Weights of a small transformer language model.
Size: width 128, MLP 192 SwiGLU, vocabulary 2810.
Architecture: RMSNorm before each block, rotary positions.
Training: a variant of SOAP for these matrices, 4233 steps.
Each number is 128 + 32 x the weight over its row's rms, rounded and kept within 0 to 255. Layers, rows and columns count from 0. The size above them is the row's rms in percent of the matrix's.

# layer 2 MLP up, 192x128, rms 0.182, rows 49-153, columns 64-127
size [107  99 106  99  94 103  98  92  98 104 101 104  90  94 103  87 100 105 111  89 103 103 104  95  90 106  94  98 104  92 110  94 111  99 111  96 103  99  88  88  95 100 101 127  99 105 106  99 117 100  92  98  99  93 100  92 116 102 110 108  91 107 101 100  92  97  94  99 105  97 104 110 123  98 105  95 105 103 110 105 100 100 100 100  97  97 105 102  90  98 112  91  98 101 111  95  88 100  93  95  96 102  93  96 109]
[[152 171  97 122  70 147 131 155  61  87 142 145 100 123 106 133 140 167 106 115 120 140 103 152 146 107 118 124  91 192 116  83 118  70 131 140  67 118 107 117 149 100 114 197 169 159 152 149  90 139 127 100 151 135 129 152  94 128 107 153  85 138 113  88]
 [105 140 114 144  89 128 167 111 108 200 139 127 109 160 159 131 122 142 195 113  96 119  96 151 109 111 148 164 128 150 122  89  97 209 120 202 157 133 112 118 124  81 146 118  80 120  98 114 126 154 110 151 136 102 109  97  77  80 133 117 105 144 115 131]
 [196 146 110  98 161 107 148  71 123 124 205 139  93 171  89 147  84 150 165 192 196 129 182 142 120 167 132 115 143 136 144 129 124 150 109 147 106 110  83  98 130 156 148 111 148 134 104 106 119 121  78 132 150  84 186  99 150 157 170 166  86 160 129  73]
 [172 121 112 132 168 124 163 200 187 118 125 132 166  65 156  99 128  43 171 158 115 175 134  62 135 157 180 164  43 116 108 112 145 116 133 103 108 146 198 177 156 142 106 133  80  89 180 183 120 159 121 141 130 163  76 138 168 133 162 138  87 153 124 134]
 [158  98  94 130 138 143 173 133 127 186 106 123 126 114 135 132 173 174 131 134 105 117 162 116 131 149 144 163 145 122 154  48 151 175 137 137 147 136 127 131 142 143  83 166 122 109 155 138 130  87 124  91 122 171 104 137 142 155 148 160 118 147 167 161]
 [111 171 155 161 142  91 112 139 177 148 140 169 151  60 154 134 157 113 104 119 101 105 121 152 181 196 136 124 157  98 116 120 178 119  95  69 150 152 161 183 113 100 174 138  97 167 144  93  81 120  76 134 112 122 141  74 138 135 102 142 160 179 186 121]
 [ 69 131 125 105 113 152 112  93 100 160 114 193  85 127  86 152 129 182 182 101 138 126 161 124 113 160  93 129 122 112 155 141  91 135  99 109 102 105  91 110 117 198 158 144 162 102 155 124  96 118  85 179 128  88  99  61 150  95 145 147  75 128 139 140]
 [144 165 159  59 125 109 157  70 138 165 179 149 110 146 113 150  75 148 124 159 164 143 170 150 162  62 180 134 156 145 131 151 145 161 146 132 125 145 102 131 114 177 157 116 104 131 149 163 164 127 124 175  69 142 142 122 100  79  75 106 173 111  56 123]
 [168 117 136 144 114 102 150 103 112 138  87 101 168 108 134  74 151 143 134 201 139 126 103  62 101 176 136 191  87 105 110  96 176 157 126 117 130  71 125 137 151 102 109 134 128 174 183 137 129 135  97 136 108 124 124  91  96 122 134  59 137  67 154 119]
 [133  86 146  56 161 175 148  79  95 178  80 142 188 116 108 123 126  58 112 145 139 141 126 132 177 125 105 147 101 123 100 121  78 128  93 158 132  77 115 105 111 125 104 104  97 128 162 142 103 134 122 115 101 126 170 186 128 168 143  94 137 119 113 167]
 [112 154 125 198  78 112 157 101 142 135 172 124 153 177 100 130 128  76 128 142  85  94  83 129 133  50 154 184 122 114 101 106 156 109 155 184 140 153 118 130 133 163  84  86  94 125 172 120 162 155 145   1 104 192 133 111 130 133  97  64 122 143 147  95]
 [121 123 164 113 154 134 178 142 198 170  79 109 170 127 103 142 179  97 147 219 145 158 127 187 158 154 138  78 114 130 125 151 167 172 147  99 130 143 149 109 112 169 140  60 100  41 141  91 153 143 144 103  85 150 141 121 133 137  95 139 143 210 116 140]
 [155 100 127  53 107 137 113  57  77  96  31 179  89 114 156  91 125 131 160 174 103 197 137  72  84  92 113 147 139 151 126 104 149  91 155 153  91 122 104 120 121 136 168 133 140 121 119 168 134 150 107 146 117 146  61 126 158 135 106 132 115 107  80 104]
 [146  90  99 187 196 157  65 109 171 102 114  96 139  79 117 111 121 109  89 102 140  86 136 113 148 174 153 196 122 153  79 118 160 141 108  97  86 135 128  73 135  72 166 123 149  88 176 176  77 104 106 114  74 116  81 169 117 145 111 181  84 128  57 132]
 [115 112 108 139 147 136 109 134 124 115 168 143  93 161 139 153 129 160 114 175 155 180 142 140 114  80 106 168 172 156 132  85 156 196  93 176 138 127 133  81 183 143 130 167 126 105 136 108 138  53  41 137 166 190 144  97  70 199 146 125 154 106 178 137]
 [158 140 135 140 118 154 113 105 155 121 117  54 140 117 123 161 130 123 155 130 122 102 124 148 103 164 105 127 118 151 135  93 128 143 126 118 187 108 140 106 139 134 127 120 133  87 165 181 124 134 182  65 142 114 130 173 124  69 137 105 175 133 141 110]
 [123 137 135 138 174 100 155 138  75 192 151 177 159  92 168  86 123 114 140 114  91 161 149 161 127 144  90 127 150 116 123 181 209 118  82 122  87  93  76 133 141 153 138 156  84  85 152 113 158 122 102 136 151  94 145 168 107 103 135 124 109 205 125 128]
 [112 207 128 135 151 175 156 120  79 162 116 205 162 125 126 130 206 174 165 166 104 107 148 168 138 144 149 107 128 100 137 133  87  45 165 145 144 185 133 107  84 144 137 125 123 106 124  88 191 154 137 112 109  53 139  76 126 138 166 111  72  85 121 164]
 [167 145 127 129 171 126  84 151 180 104 131 103 108 126 100  89 162 144  67 163 141 141 172  98 138 113 101 127 102 150 141 141  85 131 161 160  95 107 104 131 117 112 108 153  83  88  74 144  77 150 154 124 145 130 137  82 139  97 116 142 146 138 113 157]
 [111 224 225 178 122 133 112 121 155 129 104 116 126  87 108 155 126  32 102 131 158 153 112 101 171 154 108 130 127  57 126 122 130 120  48 139  84 178 156 190 141  93 127 129 144 132 129 169 132  96 135 113  54 177 106  71 130 159 110 123 129 169 109 105]
 [105 131 115 187 174 103  99 146 157 139 130 114 140 100 130 122 170 104 141  85  52 171 154 138  83 188 153 117  78 109 149 189 142 130 103  92  79 168 142 108 128 105 141 100 128 158 121 129  85 121 164  71 143 127 136  85  94 135  96 128  94  68 110 109]
 [155 138  95 168 175 133 115 137 134 133 115 158 185 137 125 148  95 106 126 141 138 123 147 121 121 122 106 166  69 187 149  55 110 120 175 153  58  92  95 151 156 208 182  89  59  77  98 172 146 113 115 161 173  64 160 100  78 183 118 126 145 145 111 103]
 [ 95  92  83 129 122 110 134  83 170 133 120 164 135  57 170 141 144 139 183 166 105 141  93 196 112 133 120  84 127 154  64 143 151 150 137 120 100 172 101  83  83 129 125  90  80 139 211  95 128  93 130 131  91 109  95  71  82 160 114 200 146 138 101  75]
 [124 140 132 122 102 161 103  97 153 154 135 127 167 131 185 118  56  82 154 144 167 178 126 156  69 151 172 151 123 137  54 118  98 132 101 107 145 132  88 134 144 163 127 141 128 162 179 109 159 122  79 157 143 135  95 124  96  96  35 123 171 122  74 131]
 [159  62  71  96 149 167  88  89 165  66  69 127 103 124  84 143  67 135 100 139 111 169 135 145 154 152 108 143 134 138 155 172 105 175 138 197 131 134 155 134 136 120 149 147 128 124  77 115  70  97 113 103 152 102 140 136 119 126 119 161 176 106 135 143]
 [128 148 107 121 197  99 162 152  87 114 146 107 162 104 144 127 146  92  90  89 107 127 149 188 132  92 190 109 109 137  81  94  77 126 158 119 124  92 137 179 142 147 133 132 104 144 129 114 130 112 137 103 193  87 199 158 115 178 115 131 144  27 228  83]
 [ 92  80 190 118 123 114  62  87 135 147 108 138 130 116 103  98 147 116 158  94 158  98 128 142 105 148 148 143 104 142 143  93 114 103  91 134 132  78 126 182 108 148 144  64  78 105  93  99 126 115 140  63 112 103 138 101 110  87 145 105  65 138  82  99]
 [185 156  93 197 117 130 120 128 160 184 118 121 141 122 121 130 131 139 146 190 121 177  98 160 103 111 121 161  76 144 147  98 137 140  72 165 112 132 152 125 170 153 150 150 143 137 133 135  64 142 146  61 114  59 143 196 132 107  99  96 120  82 113 128]
 [103  57 130 131 116 141 107 185 146 108  88 117  77 108 136 122 111 144 108 113 151 140  82  60 167 155 110  96 136 112 183 115  35  86  86  88 144 147  66 188  90 146 118 139 123 152 108 134 158 113 135 164 103 117 106  68 168 119  71 153 118  89 153 122]
 [149 140 104 180 211 163 142 108 176 129 122 118 142 143 155 151 143  88 130 156 133  65 100 151 141 147 170 116  99 141 176  54  65 100  72 124 127 118 127 198  70 178  69 187 157 186 108 121 135 111 152 162 147 161 152 171  97 135  73 145 105 120 138 155]
 [106 125 108 120 137 163 103  65 127 114 151  81 101 139 128 130 140 164 140  92  96 117  94 109 209  88 184 143 116 126 132 109 179 146 188 100 131 123 162 128  96 100  60 123 158 127 130 169 112  84  75 140 101  71  92 140  72 145 155  89 161 134 135 120]
 [159 107 106 164 168 138 108  97  77  70 137 127 114  68 136 168 122 117 133  93 133 150 102 113 131 143 196 187 153 161 158 134 116 130 163 128 142 131  78 129  77 165 106 124 147 169 145 130  84 152 148 149 148  89 171 136 119 139 126 166 109 129  85 125]
 [ 88 163 148 132 119 184 133 158  93 126 188 193  97 129 123 105 123  90 141 152 101 142 160 102 146 106  70  98 127 135 113  50 133  74  85 157 111 157 139 107  89 115 107 151 183 152 117 102 100 151 158 129 127 140 120  80 155 122 133 117 196  93 120 166]
 [157 155 116 149 104 111 120 163 107 164 150 105 130 140 163 131 107  85 150 168 101  94 188 224 142 119 218 159  84 105 134  99 134 110 105 136 185  99 127 162 182 166 117 130  98  91 141 105 164 112 159 105  96  94 123 100 133 133 127 140 113 194 168 114]
 [107 136 100 121 116 171 119 142  92 113 171 115 153 119 137 113 151 136 154  83 111 124 129 146 109 187  91 157 100 122 163 115 117 159  56 174 140  63 149 100 148 164 102 111 207 136  82 111  81 126 150  95 162 126 111 124 143 184 136  58 148 141  73 103]
 [126 153 113 156 139 131 131 112 134 115 126 132 133  78 139 200 124 110 155 122 102 108 198  82 157 126 136 120 101 148 129 194 164 148 117 132 135 134 141 163 129 187 122 144  90 183 135  68 156  96 122 135 117  94 107 150 138  93 163 201 184 133 122 150]
 [ 78 141 119 144 126 101 107 101 172 136 127 103  77 125 153 126 116 102  99 106 114 173  97 109 123 133  89 150 139 168 173 147 143 136 121 153 128 181 147 209 183 127 106 123 137  92  92 152  98 162  89 101  73 180 189 127 142 149  93  87 153 184 162 153]
 [106 151 101  57 151 141 102 140  90  93 163  92  70 157  65 117  91 117 164  92 145 117 128 103 163 108 138 154 153 104 110 137  77 119 108  56 167 113 141  88 113 137 131 119 108 110 120 118 125  84  79 122 111 134 189 112  90 103  81 144 175 122 141  98]
 [123 118 138 123 142 113 121 117 160 111 103 110 134 106 106 144 134 164 129 102  81 132  95 159  44  50 110 106 100 165 102 133 145 193 135  87  85 106 132 171 173  90  99 153 102 146 122 147 127 142 106  86  48 132  91 156 170 109  80 114 157 105 151 113]
 [215 164 132  91 104 104 175 149 160  84 132 137 145 142  93 121 134 102 137 155 119  99 113  99 142 107 175 154 108 134  77 212 102 143  45 107 112  98 118 135 106 165 133 126 100 137 128  90 102 168 146 150  88 139 110 134 154 155 163 139 123  98  47 130]
 [113 156 122 115 104 146 136 150 141 113 130 120 115 187 154 112  76 161 119  97  65  88  96 155 134 163 164  77 114 133  82 171 135 149 136 132  95 169 103 148 101  77  63 189 125  84 135 154  65 172 131 188 127 134  87 123 177 128 105  98 106 110  95 157]
 [131 155  81  66 155 124 177 151 124 130 130 177 128 152 171 112 212 130 108  98 136 161 122 133 121 138 124  96 116  90 128 134 108 118 110 126 147 117 120 120 120  89  87 180  73 108 121 113 176 115  73  88 133 130 138 133 172 166 160 117 139 107 114 132]
 [104 140 145 142 145 128 118  96  49 132 103 102 145 108 119 117 167  91 165 186 117  92 118 124 140  59 119 123 132 116 124  80 117 158 137 208  99 115 121 137  88 179 151 163 140 150 117 120 195 147 115 106 142  93 114 144 140  95 160 150 133 141 146 210]
 [178 117 162 147  80  58 134 122 142 119 114 205 139 126 118 152 141 116 154 136 163  85 130 187 149 106 141 115 109  92  66  95  89 109 142 125 128 182 156 102 131 158 126 133  93 112 103 163  98 153 137 158 130 117  76 102 186 112  94 117 102 161 106 131]
 [130 138 115 128 146 186 125 138  75 125 153 174 139 126 141 171 100 137 104 131 152 222 139 183 173  45  98 174 205  97 176  97 121 175 164 127 159 126  90 137 110 152 186 159 126  87 134 143 151 106 108 126 149 127 151  82 152 159 137 169 131 104 158 133]
 [103 133 107 100 115 136 121 123  61 165 139 162 124 222  97 134 109 118 230 156 123 101 195  95 136 141  87  79 150  82 180 123  95 140 143 129 182 116 106  57  81 136  88 117 148 111 109 130 132 150 116 139 128 136 110 126 139 158 186 112  61 118 134 137]
 [ 83 123 168  91 116 120 129 189 168 109 108 136 151 154 112 155 180 162 107  75 149 135 142 187 197  75 167 199 120 100  91  96 157 164 148 154 154 155 163  85  73 175  84 123 138 148 105 121 142 179 169 118  55 143 144 119 161 153 114 154 135 116 101 135]
 [111 115 116 158 103 144  21 153 153 106 108 166  65 110 133 102 155  93 106  97  74 194 130 137 153 125 179  85 178 120 100 131  93 117  99 129 173 183 132 150 137 142 110  72 111 171  64 124  79 123 147 100  66 101 143 109  93 180 168 132  69  97 135 143]
 [129  82 125  93 109 207 153 159 125  91 169 104 159 112 137  87 156 131 161  70 120 120 138 177  96 146 159 130 137  92 132 105 127  81 158 129 100 159  87 141  81 108 107 102 178  98 132 141 108 117 138 155 202  88  78 149 119 101 144  97 128 112  81 130]
 [159 141 129 142 149 119 135 144 147  89 120  66 138  82 114 148 149 111 119  64 105  97 107  91 109  80 171 129 141 164  88 163 115 117 133 169  97 170 178 131  88 158 174 179 109 158 126  90 115 133 145  67 123 111 182 153 127  88 176  71  75  94 123  49]
 [157  79  97 182 130 137  71 149 136 138 141 154  80  94 108 119  61  81 102 171 145 129 114 137 135 173 115 156 196  79 172 117 140 176 116 163 152 150 134 127 120 111 123 170 137 164 124 120 167 110  83 161 138 135 127 141 148 167 130 109 112 145 158  47]
 [168  50  81 105  55 122 173 162 136 135 145 167 122 154 125  67  83  86  87 120 159 141 128 102  88 100  60  88 137 140 168  58 107 118 157  96 121 154 187  98 128 116 146  94 138 141 106 121  95 178 150 103 138  80 158 165 124 127 134 133 104 157 130 146]
 [118 175  81 133 151 168 116 150 111  98  91 140 152 170  90  68 180 137  98 133  91 101  66  82 103  93 139  84 189 177  99 172  84 142 109 111 163 115 110 127 164  88  70 167 130 146 200 152 151  34 131 110 112 169 100 154 150 115 120 127 121 107 122 142]
 [115 147 155  83  98 164 129 105  99  86 115  93 113 114 141 128 131 162 146 144 147 129 140  74 119 133 153 158 133  48  98 136 137  78 116 107  88 131  81 128 140 122 137 187 112  87 111  84 125 152  73 182 122 123 120 135 131  93 132 123 127  80 147 167]
 [ 97 168  35 117 111 148 164 190 189 131 111 107 115 132 133 116 143 101 140 144 117 117 178  98 173 112 153 121  95 132 166 125 157 136 103 177  65  95 130  98 118 138 122 154  89  92 122 154 122 121 169 144 153 114 158 115  75 156  85  95 110 129 130 101]
 [124 112 160  93 104 127 167 105 132 108 180  96 133  56 159 153  94 121 168 190 143 173 190 114  97 169 165 127 151  69 191 105  76 105  77 108 108 181 134 103 115 106 103 126 131 139 122 160  63 116  83  93 125 132 120  75 100 136 141 130 134 101 100 110]
 [123  76 169 150 131 202 128  79  95 146 135 119  95 128 107 155 115 152  97 173 157 176 101 135 161 141 119  73  99 151 189 154 132 102  85  34 106 148 128 163 139 115 151  89 188  96 111  80 184 160 155 157 170 155 106  95 157 124 120 143 154 109 128 163]
 [157  72 192 155 104 110 130 146  86 124 100 134 179 131 118  99 184 151  68 119 143 181 153  61 111 101 115 113  89 114 168 128 133 112  73 113  85  89 122 101 146 152 224 109 102  86 113 123 170 123 133 103  92 144 105 117 174 135  73 134 134  96 123 118]
 [ 86 116 167 103 190 132  43 113  80 121 167 131 194 156 164 128 159  97 205 110 132  89  86 130 138 144 158 134 140 131 145 133 143  92  93 141 127  75 108 181 116 113 127  69 135 169 120 153 143 101 100 137 122 115 182 107 130 116 148 160 106 141  68  91]
 [107 118 215 108 155 128 138 113 142 139 147 123 128 132 128 136 110 167 167 123 185 114 153  73 116 127 117 128 142  85 137 147 139 106  96 168 139 135 161  74 155 186 126 127 150  99 100 166  96  82 201 124 141 104 155 140 129  44  93  68 114 106 127  73]
 [151 116 205 123 137 118 132 158 102  68  72 130 123 222 102 143 147 170  79 180 141 160 155  69 123  55 109 138 132 136 127  75 130 135 203 161  88  95 136 141 107 160 118 114 113 129 146 146  48 172 189 186 103 128 126 193 109 143 127 133 141 126 194 145]
 [133 104 123  98 100 132 126 207 121 115 126 140 118 110 129 135  82 101 101 161  89 121 108  37 146 169 110  82 115 100 110 123 136 135 181 150 117 105 200 131 130 102 103  90  90 121 154 125 133 159 150  63 103 115 127 194 121 112 159 128  77 222 143 100]
 [102 138 140 131 141 103 102 171 118 146 102 117  82 159 192 105  99 148 126 111 147 113 100 168 108 102 122  86 123  81 129 130 120  91 152  80 121 115 100 144 106 206 226 164 121 121 110 147 170 108 131 138 135 164 134 135 137  94 110 183 165 133 129 116]
 [188  91 116 157 144 155 153 155 147 138 106 117 147  93 129 125 152 103 115 147 110 107  83  78 123 130 145 153 118 188 139  90 105 131  97  72 133 129 185 163 185  85  99 115 101 168 164 101 101 110  86 166 134  95 118 145 101 142 138 176 147 134 125 112]
 [133  74 117 154 104  94 154  85 173 126  78 138  67 137 112 106 148 131 120 120 106 102 166 117 132  78  87 173 173 123  91 100 121 161 144 120 194 175 127 127  95 111 141 198 143 109 117 101 109 133 150 106 173  65 121 145 133 170  73 159  54  89  91 124]
 [130 107 146 132 142 142 193 111  86 190 106 150 153 181 136  53 136 164 148 111 136 126 136 162  37 130 139 128 160 106 140  83 196  75 163 102 127 163 163 150 121  96 173 102  92 136 167 180 147 135 101 115  88 108  94 134 148 163  81  70 154 112 107  93]
 [ 71 169 115 126 180 159 142 159 111 106 172 101 102  92  90 159 104 113  90 151 123 160  89  86 135 116 163 166 143 124 115 119 186 140  75 128 104 112 120 103 196 117 118 131 126 167  79 131 109 110  64  98 115 126 190  85 131 113 104  96 114 130 161 120]
 [157 196 104  52 156 114 140 122 164 132 119 179 142 106 101 131 135 117 190  79 125 105 138 133 121  94 122 117 122 113  92 143 178 148 123 107 134 111 162 105 133 144 114  97 129 104 123 112 110 122 118 124  93 102 142 128 119  35  70 102 104  94 129  86]
 [100 109 140  37 145 132  93  85 160  85 100 177  71  99  81 109 185 117 135 117  95 153 121 149 134 161 102 118 160 120  91 121 105  76 130 136 116 100 135  98 101 121 138 141 128 151 114 174  93 111 120 129 110 185  35  71 162 135 117 169 138 125 111 132]
 [188  83  94 130 126 120 120 173 116 115 124 124 103 101 154 129 132  87 191 127 220 121 109 132 134 141 164 141 143 126 117  91  97 143 115 174 109  95 105 126  54  80 122  91  93 152 120  95 177 164  89 116  77  63 122  67 161 149  86  95 114 152  78  94]
 [110  84 103 115 177 141 145 146 135  85 163 156 105 118  96  76 124 143 180 169 106  83  98 131 118 142 151 150  57 162 152 163 141 200 106 124 124  82 123 101 116  83 146 113  98 109 105 155 126  45 153  51 134 164 139  99 178  98 152 128 102 126  76 173]
 [141 157 152 132 128  99 102 148 157 128 139 133 112 136 160 106 136  70 107  97 116 174 113  93 212 162 137 169  79 125 135  83  97 165 202 126  86 139 126  92 133 113 131 163 133 184 138  85 120  64 161 116 168 133 118 181 135 147 173 153 143 202 127 147]
 [127 151 167 128 178 168 176 174  83 135  97 110 180 125  60 148 138 138 185 126 111  95 116 189 123 156 154  61 170 184 134 136 102 139 118 126  92 161 205 197 148 120 128 137 113 113 144  69 151 143 151 135 146 213 131 164 113 141 146 125  89 146 139 172]
 [131 125 169 103  82 155 140 127 167 126 110 104 162 103  88 143 118 132 183 107 103 125 127 186  93 155 121 161 159  74 141 146 136 124 133  93 148 102 153 128 145 130 170  16 191 119  81 122 123  92 133 135 131 164  87 183  81 158 137 178 152 200  96 147]
 [128  58  91 128  98  68 126 121 120 146 162 115  76 121 133 134 138 143  98 135 152 103 120 111 143 154 180  76  49 118 131 108  71 124 128  78 173 131 121 146 132 123 154 133 138 145 102 169 171 123  75  23 167 107 143 119 160 105  76 128  94 214 118 159]
 [119 143 127 158 130 131  96  85 158 159 121 147 133 172 159 131 139 122 128  70  86 148 144 129 208 104 122 116  99 185 119  79 123 131 137 200 132 140 148 102  84 131 132 124 171 181  81 109 124 115  82  97 124 179 112 185  93  77 147 156 127 152 108 149]
 [114 159  64  94 181 148 156 101 164 133 102 100  51 190 150 140 116 188 136 118 112 179 139 113  95 136  87 102 159 116  96 131 128 115 132 160 116 119 159 140 156 137 145 143 144 130 135  81 115  83 138 145 117  55 143 199 106 142 134  96 130  78 135 110]
 [ 84 140  62 193 137 140 192  95 126 153 169 137 170 103 121 175 168 124 128 151 125 124 143 158 132 112  75 149 166  50 114  90 148  65 158 112 107 112 196 107  89 134 164  91 113 170 127  93 142 131 112  97 118 175  83 177 134  81 103 127 147 188 156 116]
 [106 131  74 103 126  45 197 130 104 102 135  79  78 101 171 180  78 119  87  98 103  60 143 110  90 123 143  73 107 115 195 162  86 194 155 108 151  80 115 144 129 135 111 161  99 165 123 106 113 161  76 171 163 137 169 112 183 160 129 100 127 117 135 157]
 [117 109 133 104 139 156 166 152 148 110 190 198  60 132 108 195 149 114  65 115 106 133  94 183 126 186 157 109 126 186 176  87 146  57 123 178 135 136 160 119 116 115 114 143 141 157  78 140 139  90  92 103 134 150 132 178 182  98 128  99 151 118 106 148]
 [ 67 129 173 128  84 204 144 155 153 164 141 118  83  65 113 144 112  96 142 132 137 108  95 145 136 142  87 143 112  83  94 150 135 117 144 100  76 180 122 125 166  77 139 141 190 122 126 126 111 154 132 149 143 141 111 135 181 142 113 139 108 116 112 107]
 [ 97  98 141 145 164 102 122 157  91 120 134  91 181 173 117 130  80 120 139 149 186 162 165 111 129 148 118 176  76 155 125 132 135  46 145  74  93  87 173 142 134 113 161 147 186 120 131 214 110 168 129 105 124 127 153 100 134 179  95 141 159 118  74 159]
 [155 107 130 144 161 165 133 127 103 148  91 114 145  90 181 145 117 137 174 130 116 175 149  90 194 156 136 160 107  70  85 134 129 150 126  52 136 188 115 149 124 122 130 170 130 150 121 121 117 109 110  82  94 112 161  95 193 179 107 185 168 143  89  61]
 [143 200  87 130 138  99  94 130 128 153 171 148 135  96 117  52 175  72 147 165  80  88 101  94 141 125  37 164 166  74 138 119  85 114  64 174 163 137 122 108 122 131 134 129 136  77  68  86  89 109 161 104 165 124  79 138 135 157 132 113 122 176 106 136]
 [122 173  87 116 144  86 189 120 138 115  96  67 194 165 131  78 130 132 124 107 157 156 123 159 154 136 171 101 146 157 155 148 219 110 128  95 108 186  92 117 131 103 159  96 140 180 165 139 137  95 103 153  87  89 152 111 137  97 147  97 149 138  70 141]
 [156 189 163 159 150 143 139 153 118 138 210 120 154  74 155 150  84 102  87 100 115 141  89 124 117 149  89 155 158 110 120 145 162  81 130  86  91 108 147 143 149 144 146 145 162 132 139 157  94 119 179  70 125 109 161 199  90 204 103 159 132 102 132 167]
 [157  80 108 174 123 170  87 177 143  87 186 174 158 140 212 117  95 151 116 161 113  86 137 113 127 168 102 135 124 162 132  73 122 141  64 152 175  93 135 138 137  98  77 179 114 109 167 127 145 155 157 181 150 177  94 188  98 104 133  91 110 138 124 112]
 [ 50 174  60  91  79 163 147 116 153  77 101 156 127 166 159 141 138 161 150 143 137 144 135 100 140 123 119  84 150 189  98 109 147 120 114 129 138 100 126 139 116 120 130  84 134 182 115 104 151 138  81 167 141 102 122 141 117 177 103 138 158 105  67 130]
 [175 144 167 142  99 202 182 164 102 117 145  64 166 121  81 101 112 146 157  67  71 113 151 157 157  98 101 138 128 168 104 153 107 142 115 111 189 101 123 128 106 152 160 127 166 119 104 184 133 188 193  91  55  71 120 110 151  95 154 163 117 125 188 133]
 [104 133 157 153 162 162 106 143 113 175 141 118 118 154  80 137  96 156 105 144 134 189 102  86 162 212 127 118 120 156  72  62 106  82 148 138 125 108 110 117 177 138 101 164 177  94 168 137 137  78 153 164 116 142 113 154 153 141 127 126 105 115 167 126]
 [175 133 186 107 117 164 122 113 187 111 161 138 114 129 114 119 151 110 141 170  98 147 126 150 119 117 101 142  78 208 114 137 132 118 138 140  72  72 106 125  64 145 127 121 147 132 139 112 156 115 148 145 112 130  67  97 141  74 110 221 193  96 105 161]
 [122 143 135 118 108 101 154 167 106  62  92 129 177 105 106 199 119 153 133 109 141 110 121  87 161 190 110  99 190 197 181 108 106 130 104 193 196 117 135 123 132 118 142 135 120 162 101 162 133 106  96 104 129 190 110 180 124 139  55  99 143 128 101 150]
 [ 51 175 127  71 159 161 157 179 145  67  97 195 115 118 111 174 106 120 142 177 140  97 103 141 126 127 110 132 124 120 152 134 150 109 125 123  59  74 148 131  87 139 127 106  84  84 147 159 104 155 125 124 132 102 143 155 115 175 120  83 113  70 126 105]
 [186 148 119 116 166  65 150 140 146 149  62 111  78  87 107 143  82 143 115 162  89 119 133  76 158 122 116 154 172  45 123 101 125 120  85 118  98 150  91 147 229 163 126 113  88 133 124 128 178 117  95 116 149 134 117 160 153 124 158 148 154 180 137 114]
 [169 171 130  53 132 132 131 135 124  94 178 154 139  87 102  87 156  71 119 112  81 133 109 104 135 175 137 133  44 147 104  58  72 117 144  86  98 178 133 109  90 135  76 119  81 171 136 103 139 145  91 148 146 134 112 158 216 143 102  93 114 110 118 153]
 [105 114 182 110 173 125 100 119 155 121 150 145 106 132 137 137 161 148  65 109 136 122 143 162 170 170 144 169 115  65 147 114 162 169 169  75  74 153 173  84 105 163 175 121 102  93 139 144 124 162 138 125 124  91  92 143 147 119 120  99 150 142 158  82]
 [132 136 130 149 175  96 120 148 154  94  55 160 163 111 141 113 179 132 106 135  86  99  85 162 105  93 134 133 158 138 127 178 156 136 108  85  85 102 104 150 133 123 209 106 111 116 171 119 132 162 124 102  68 123 141 138 188  82 148 164 170 157 147 110]
 [124 116 113 107 159 164 185 113 138 121 145 120  72 134 158 101 143 108 145 116 151  86 127 166 140 119 158 122  89 155 186  93 123 177 130 118 103 129 114 130  91 157  92 161 103 146 179 148 154 155 128 168 138  90  91 133  93 168  73 101 145 147 113 172]
 [ 98 105 123 122 131 171 129 126  81  74  98 131  99  89 175  80 106 188  98 155 110  94 100  79 149  99 137 131 113  59 160 146 144 103 116 165 160  78 158  82 105 150 138 142 150 119 156 139 134 129 185 157  96 102  79  89  68 174  91 138 129  95 111 130]
 [132 198 123 110  68 141 112  92 136 128 142 122 170 111 181 131  98 151 154 136 135 120 124  70 166 190 113 104 166 127  72 120  91  94 118 133 174 130 129 142 177 141  88 143 135 155 149 127 178 111  91 152 167 105 144 103  73  77 115  80 143 180 146 119]
 [150  88 118 155 114  92  85 144 105  42  90 103 152 201 139 142 126 115 139  98 148 101 135 113  63  82 111 166 106 148 158 113 178  95 168 110 123 111 143 173 169  98 118  49 163  93 176 121 152 144 172 114 102 121 115 131  87 158 112  89 106 114 138 111]
 [142 114 172 113 140 132 163 112 116 151  99  93  68  87 136 159 146 114 143 164  97 116 164  98 151 168 154 160 123 109 129 158 187 152 111  91  92 124 125 138  71 149 186  86 102 168 102 145 133 107 148 106  72  94 139 113 151  87 107 141  82 108 193 161]
 [103  70 115  99  98  88 118 117  41 135 120 153 137 173 192 118  87 170 125  98 127 143 135 140 124 124 125 125 100 172  94 127 145 151 136 156  94 116 101  92 106 107 109  98 175 133 112  87 193 154 118 134 132 143 172 109  91 112 185 143 107 198 133 127]
 [ 81 143  92 161  96 109 135  93 129 119 119 148 160 219 200  90 131 175 139 166 155 131 145  95 143 187  89 153 115 103  58 131 121  86 137 153 134 146 105 145 202 175 135 110 181  71  84 124 119 196 147 150  97 121 200 100 103 131 155 151 104 110 121 106]
 [162 136 100  96  62 123 132 156 110 161 128 144 179 112 169 109 102 130  94 112  93 166  63  93 116  79 111 174 120 157 143 134 128  89 111  69 155 149 108 157 143 152 117 107 147 162 117 161 128  75 164 142 120 138 116 133  52 160 172 121 135 113  92 162]]